config.yaml
n_layer: 9
vocab_size: 4096
rope_fraction: 0.5
qk_norm: true
bias: "none"
weight_decay: 0.037
lr_head: 0.00626
warmup_steps: 0
decay_shape: "linear"
Each number is 500 + 50 x the weight over its row's rms, rounded and kept within 0 to 999. Layers, rows and columns count from 0. Numbers have three digits each. The size before them is the row's rms in percent of the matrix's.

# layer 4 MLP down, 96x384, rms 0.16, rows 0-95, columns 256-319
093:474450553459495513481511481479439546505560508443489561490564462470503450560555454513575425494626539454490516493465469468584506521471440500449483528481476512531549474412575400569486426502529471
118:538585543412508501498433401467523486529435520570463508452560488392423474440487457403444423466533429403496553465513558535514490542481525438474480457519514570510433445575564434414527424568568445
089:481505524465459629620568506503617505579503558505507561573501557519575544592496467555566607530456513461559595525483486551538557567494523498497497556468489478644426453580483630439461543567555434
098:408471450517503546568471497460508438529487546424462501494638443539561508516424517537510439522580568573529422426529441513476524541434499566475435482426604488609548560422417456474401587534550629
097:408498419568494512454647475515479487585448475588490502529569429530535466540429530501479602568524501514425587490546543492566520491486438577485531491468517477428562497513547570437531528458522481
100:467508553508528491591426480497530531570567489438524526524620477546502546477483412496495540498405574516470528467552493571531438499546534554436504552478560538486585523487453366453488533567502522
106:365472441443487442481468555518591622524542534407496487438433480461562509498531505479454469470541486557520489488443560538435466550452585444568583534571520478506462455492501503579599460495513539
105:521520483392537530405531449493433523474490448546554462525580587486493535485460448501477458497544538569517468459474485554537550454566538432554585420407497633536497489484497556479487416562478516
109:449569500552499496481515581531508474465563444490475534398468454586542520556502523495547479560502578523469606481520527470465544526525507517499496476572476489458483500570484439517537522513362391
090:435455469551491449537468512373456543542555494464462596442521527501552543535486457427466508540474467552451482458493497485470471509524564489571563518391472431451496595488454459472539525600484583
097:587537469465514480394509450496552588525501494498581515454450527480584449469548498465471378444433430491446453606508555499516488431561550510550461531553452491552497415437381516443452482509518575
101:491513453485584502434466576469486513464548526575482468456515439526506496452523439471535538512546568534523487574535488457471511602468552528506518526478474420510566511403447541549506521564488609
097:559515481517555421471463531483449455454490516482559487562494495427434575437489444479492487511433422573545557535511489425393525492515481430582532486518446522532549482439550545507478422457516557
101:461456528559450431473562575506504487415537544539569497524542564552528472488457450497447602531547559518460622434480572429501434406507547510526494519447458436454407495564528510462558603486437493
099:446548459462529475477444595418441413473453602521511573463607530482603434479482434540520449589482544473473458493480455577503378464541532469504447500430470587424546464540554546551548554483454512
096:452408352538523596437508417525460546504415420575522503496457483515472406388520383472419446442529484431593584495527492490535517531449359520487475499485463474557514506541473517426581488482445491
101:496523581549504514514473493411584440516472524464562515444539399550450475484452539476492461548448477577567418529509584531531529529546565518466457647572549512524458477480442460541530535493591625
105:476512509506441512548409520467487543535463479500505588574472582477495536487554424528551499502501525463479497537518469514492485630525523508522490491445470547507507430423516516497505444476511494
107:565463446446593379528477453508491564498489492486523517323491568431498405486570554520527472439486473494553433470429407499453517502553536397537505512443448610420521489494514548558444408648561446
098:516411467559483557427517508485493560483501488573564519475488512539532495467392490506462509425493506401523632481623530467496443492498511566568506473506507540522469528438515386573498572513567524
152:466515480636477504534546566492480556404475503539515581485515609522474471551632561535569594586535493387544565437626528410598433478478550527512472517526438517545529400476555473484541582515500524
101:570498470466545524444476527381542525512506499558552453441545546463504497497459485449507598532458452589601524508506477415422440470484468459480508533528422474417505504464538417395544469588449498
102:482422535490572538604525522485537410505512560476531465483516545551500546482460564501517461514567566487501400503512472471418496404456365523569464553471477480424477548497464546488486548525519537
097:503471444434515486407481493509576429438551507492431611445557463491553490582492478488493527403534524545566455502468508491500540504517500481461521505482662475545491490528541581504521538584473471
101:559542468492500432508545520534534565453505433545488461498525378567396520542595567586581540506502478565499435448540537438498463543561525561530560529454477499466522472399576411446551508670418489
102:486396571435489536471399443500497556507528460522464528479565441466500469556542458507549526452486529418513485496512396565453541465585523486535517505529523487524519496482546509482487488554527489
101:464454485552477461403527546534460548524465409526549465461610524560469541565520519529551455572484541498503507432608425485541568409522551562522481531490548468471545488491529482459605567370485527
096:533501567416483529586526421505433490499475442448531546518531572477516526466583492545528496418545427493487499445474454473477428639533502455422458454534577520525433472587584504580519424521563540
102:439624607497517505396477536473526469382535501538415433546443452522535488527431518505499570456489533579539574496535584517530590449479511577497535374511582585526458593527538519523581527547475533
097:493446534515467416543493518523509564451603450500367514500445461496515523474519572501459466474547555548501537468596474540511514476538521520449493458532455437526572515542479562503445530540427576
099:511542464491501557504529469514538477416546422545448548497461453549555488523487464536535486562516536523505384433529522483583471469486580494495500525491476542369467403475428402501548517498422471
096:451488538474548456552543483503484492525505520463551488535515489520552523453612446564557443484564563550500571609513546407496634546556466579468539560523473493543518577512534559420546527566454451
095:515536438431570524486524548582402474601483528478513538509496536547557433395515523492497399491535520533546404406479436545401404482455483470500462465549459514440550455495427563522453457509562476
096:532397455475430522454527511495507483503486501411450618504538466540497468525525550534541506479416530502517395523503523576536420407526450482491389452361492410427425502484549394480541527450540460
108:443444474446543425516439499466448519433476479476684600476540575497405506483472518552544487496465527410547503491477446535474404484449339522490495504472455554479398514357518529583503461429477509
099:526568546527517538650496564497487465525491491543483480496410554457500487488565548481470514437515462491471568512526485533574532508620468481481626594436517432537453409594571507553530473510488464
112:499554447388540492441474422562543516514493482440534530543549486461553494520501539512510385484421403547546504451442433488534432483507430394529533554525517488499568492527480556389542391461512525
095:556371515538600562502486579443537559585515528388513538538505491555544471511421471501533543482515516408493511455460520533400508447468444454519521422488486556538580575563516436403525510516431506
089:555600560539515498481511491515525477439482578515468424490428395493571462463500459537438446570513548584476513500506544483439461551530462515548507497499506501517624522453461562502483505488498518
094:456407485533479527482467536497480442536491442445381531539537501474463464557362470515500549488510484450496505480520479419570513469612432470568589458552489522532461453491471414551435459457550587
084:499547574486571409552529450539493412567402504599499583470436488523535518539465459541520491506455448457540413471431496556517545461461505457480587548475480356587450479500502503458580474396503531
102:481494496507523556493471611490493546418488578509513479568450534530448537461427510440527536465591505478447470544474477457464546500616505534559480516535492486505535543444579467503448479551535535
098:452467489568437501501558501574413428558563459555460460440523565520452520434423542405485472585465581430494520568563530558560519506523473556554523440556525557531501552538458535452517559499500536
097:469539580545490502397499509419428445536585495523476470503474491468456394454417481512458492510409529491493352549559555430502441528498475494581518572465523541515616525444445471599520466500539633
119:553449589475465530539534457453476486430456432483556471524456507456538429532575476417496415482524440493478601435446638563415517413479532494520509460581458508405552500527517525428482446476485525
096:476468526477550492532516420429562443489532448450621417466491555466618503425534607506416481493518443455417547412468442528476494437459548461628561422498567544551542485577472471438560445461577539
092:575464459514480474517473471570515486521518360529418525477453403517550571588600551455515525424462475517541456510430515519506499497426567526503512478525623525615488468522533497578481467421485448
102:481432614513455537471488482428461498475477455457614561528472503451480510513539459451553470541532441455534576432545556446573439435490483489546530466508407517408486561571517553471600486567371449
093:540478450543593506479555427538561621425593451459475479507527437523474538494486501557399566595450519403512503513539457553585532510446476483422463589400568494524419631535486419502596538543476471
091:494518552567430554583485471521547478446490557456476574477463404469480542541528497470567448450539569508391531457512470621640498445452450452379508518514532553556596484522463365555413479495524495
092:393535461496483555498425503521511486638412575406458493461456490534554415522510424466437482496600526467473478439475624491551397487479516495484576536471565610435510440407512525479601470509490511
104:408479534480494496383527537497417550463451522433567444471516572492455559388505584508505541585499539462608481522481428547393534651527377453483495543513439562596506475462509647610468464501598479
099:513477460589511466600518499457576555492505635456481506462467508519470559530545510626524539496483527483506500503554450500503435531496525539566509512395428539495496450437501413558504501480494526
092:476479511540535561540517491488455487483509386469488491518445540472471551462441510459427549503444515521525467456499419494444506470479490485637500565438463554485474455482431457496515504526536497
098:467600491434471522569467500606405586472498506444509561466435463431534445467534578579595459421526396465466538562480487445524547492476454437434438543380574511566581437538464512567509414453506516
097:590493460520401512448425433511456473497468580493472571534536506473402419453491510515532471477460497466488518469572473522455458507485391458535432501528425547546444562400530516614511461488537535
110:530472438485499544576478460471479493502487493490413496431468518505452394468419559519491483514501403470422523435551569376518440525409454473405484420481358505519620482452605563462491501498497396
100:477436450462452513494454477479429519503461537464571458512571439450435463552519517526540486455590458457583460467473535527505438437476420500552479564516479515516481459481509526596456483526473450
090:439478495570503401502489528525493459554581588533575600539527502542400466429629507522417496510451483516477527570455533468569468496514427503574548523478450595555467493544480486556520461487470550
098:486493613489445488479545511453526488410479528473555442411560445464462401501514459513522537539421505619558474477393475499513427490471575541530481509450484542472500457486479541533365501558495532
093:549468477498509623549536464578507529459498500559515383499435532518588496434489483520498511536440547534522581477523528607498484540541596542512472487472497426367546501563469447579508497408479452
100:536432536458542456530449454611521474504455481512557573435512487460447504523548453383410567534565516555494461495473533547574600469492594443495495438475461520403521371523408543512564440502542504
102:474478519478485503439478546453507461533533563476507471517565498537475439466555455478479543450419545400438495484472510461574418516521530558486494485497466493469524472421481550489475544466497563
096:533496399517580480604489541462560559567581413545484534558456529437473388537477500528539458475396498477585594433530503546535491482628448438414496524557526491577440549495577571485531482526463506
097:439435477526420558521538486472508544459480544454446418514577474495516435504476456632390473536507514383469474430542504494528524538472447488540475506446457479508508520488567516527520532523476497
095:541606507473530504519462529453593470395502537555555525512440419490498566418505458528490495436478512394433526540543449428463491539443538490512484447533461488440490457573495494451463485503540468
099:523551464440515524518556413526514570499492483448417515530423388451510483425493511427500444488550509467469532501388543484545562570557496482449479532464547561513380555474460521537509420546456464
109:558426482414472493597425433515569370481501597448419420473511412460453511512544464501534465451517441445441572480446493474434505523501548438415535512392428497451454497516549512488515458550420512
117:491513496494495487407493500540519438451469536464610543516525476507492587518555514464507518461496480491408472525515468579590533507470509516471415428514495508503517504553438501446510541433501501
112:501517540483548470426425482540453560482437558475537525470556502480531472506562456440610511494498488516498458498475436573498458518509532487459546550466514434449484508475460502388467495553453502
104:502439430473521462507581445461544526555467456477531479569560490421544490520527448527475556391562507453441491541454556568514498475463516436470474457462577514481370568571554486478639460474437511
091:477494494541558341561509561494416530552537507448484449430478460586493594489494538418447479478379503457504563416529530470550516536523482504578424500495534530533462472525522392545617589543490520
094:462499462536458490417448549500485468430485384499553536528521553537505445491537517448581460475497537467495450468655534539451589473557516509546509555546469542495514519445424484512545521496642526
105:419469394533448523444528529568610587478453581419467466526521521550468491481580423514414409537438560514393370570450565459549523467552516574516482517535506558491505471494487458536400524519531543
091:442555459489596501598559529575535594473432455595522514456524462514472550433501533462462521542527545469472565453539497473452409488552571491560557491532433393511415481532397561537484542514489458
101:494506510473453511626525533429555455499565535484481481522475471544564508550590518511590517507486516486498330578426578520528518365547420494504430559511571518528464513589507507513547500551553506
086:437561555513463549533577479454526550523436499562520470469464557555494483569504581478537439488523500572453460608439408470525550471448548549474509488493484412394478521583502521471420515509462498
098:460402514541573557518497578523438573584459611532489479505574430497483466515522469578549573506450464563513553565473481547482507497437564523505497478493480524462492487501561466382530531585535467
114:484489473430451502489534474510431499537422499485495491537475476440447467509555525583507411419503411510568492526428478524525516452522543426467492502430457528501341420448528571526438418529512445
099:488487478434516485557515512482553587487549466557620423475494402451525515547424569464518566512513470553529566521502415541429560542515512432479504596497579508508451468508474564523568440467522479
121:502482517525506541496526489510357504542450476484481493570490433494454388523480607609550515458514468507507496495495537543512537504455510448372514403415501590482540592458483495501499497434459388
096:507536405559527582468551561467521494594453430552458543584491506582544514540470554452506456507540546459486434485461439574471543488539528487519471497444568480466567549529463529631452490456623429
090:438435494508476498472531529496551495439524485459481467420424509516489565481536488573472534509460462436538489491466439470527455556483544545487509550370431477432541526512492528480473570527575452
104:493517519456544409443438351578487514576489523576568443471451557413434521471478596531533394436553526535443441447497535521569471555539589441492470446442449423461375464524513567455502430507475466
094:442456479467470545450608436556470492575446561434442556539565450497465498527463426552462468461478445527545547537537489574452450562542524452483499508500457381510500409517539617543564447537485516
091:484445533440503549518580432515460504531499436494473487503446382482444520501575486499519534457441492390488533527484485548501543515512505508386482531462547540575566546517605485475549478462502581
099:505510631499569469521511491448562468461449515490417502483501472542523546523460496430563460567414504486504450512492565516479469489498441524438525491455474522536533540488479605467547543470494488
086:553436441445502472460513484554432444482545420531569568504433515496575527505538555484534511489500438478555460428536526474505415447460574468519466558543443397477474516487466517615419498457554520
092:455502422515500490468563525504445460645504487445530528513466529465539517489467516542582416488516555524430516465501564521536437455458507447556533471569595535524454471459488422482499489555502472
105:507474450558553553500522528613527498459507489492503465497522532532548522432483539462495538584473559524508584469555524430433458500526478573532488562553438501489464560505563498442536594454474491
096:486483497572552546502542485485550516536456582571509594481567507498568468485502392592498429525407464503441511543632538496470515481433396515498534383633445529496456394526503436463468503561445514
105:471538355533423497449546519613480497499614522476470470620529466593453534504488509606397508483503527466533502502513533451411493459485489516463531450454480433496423520528475568427540529526476478
094:442395456490477517420550443458487527556506550501532490494477479455559523541483595567417537462539516443520554480522530538627518493544480505450566445511534484425562526563506367507493507565508533
101:478426524546485519600496529495504501554484413389529501616444522488508431502528469597444434446551480476506466415541563428432382465478409471543504465471481478531451438519482488434496468456543532
096:477475541467575427418359509460496548501614488472478441471539503508470466423495494557434601483526540500499470534517621510454559467486466544435563445556532525543519467431445469592454553551458462
094:496535602493489537457533434539512464591550498550542488478502427451463432464521516498506497506538537500464565467480442555476512499534501507501515484483457553433533524489508502451499493573531440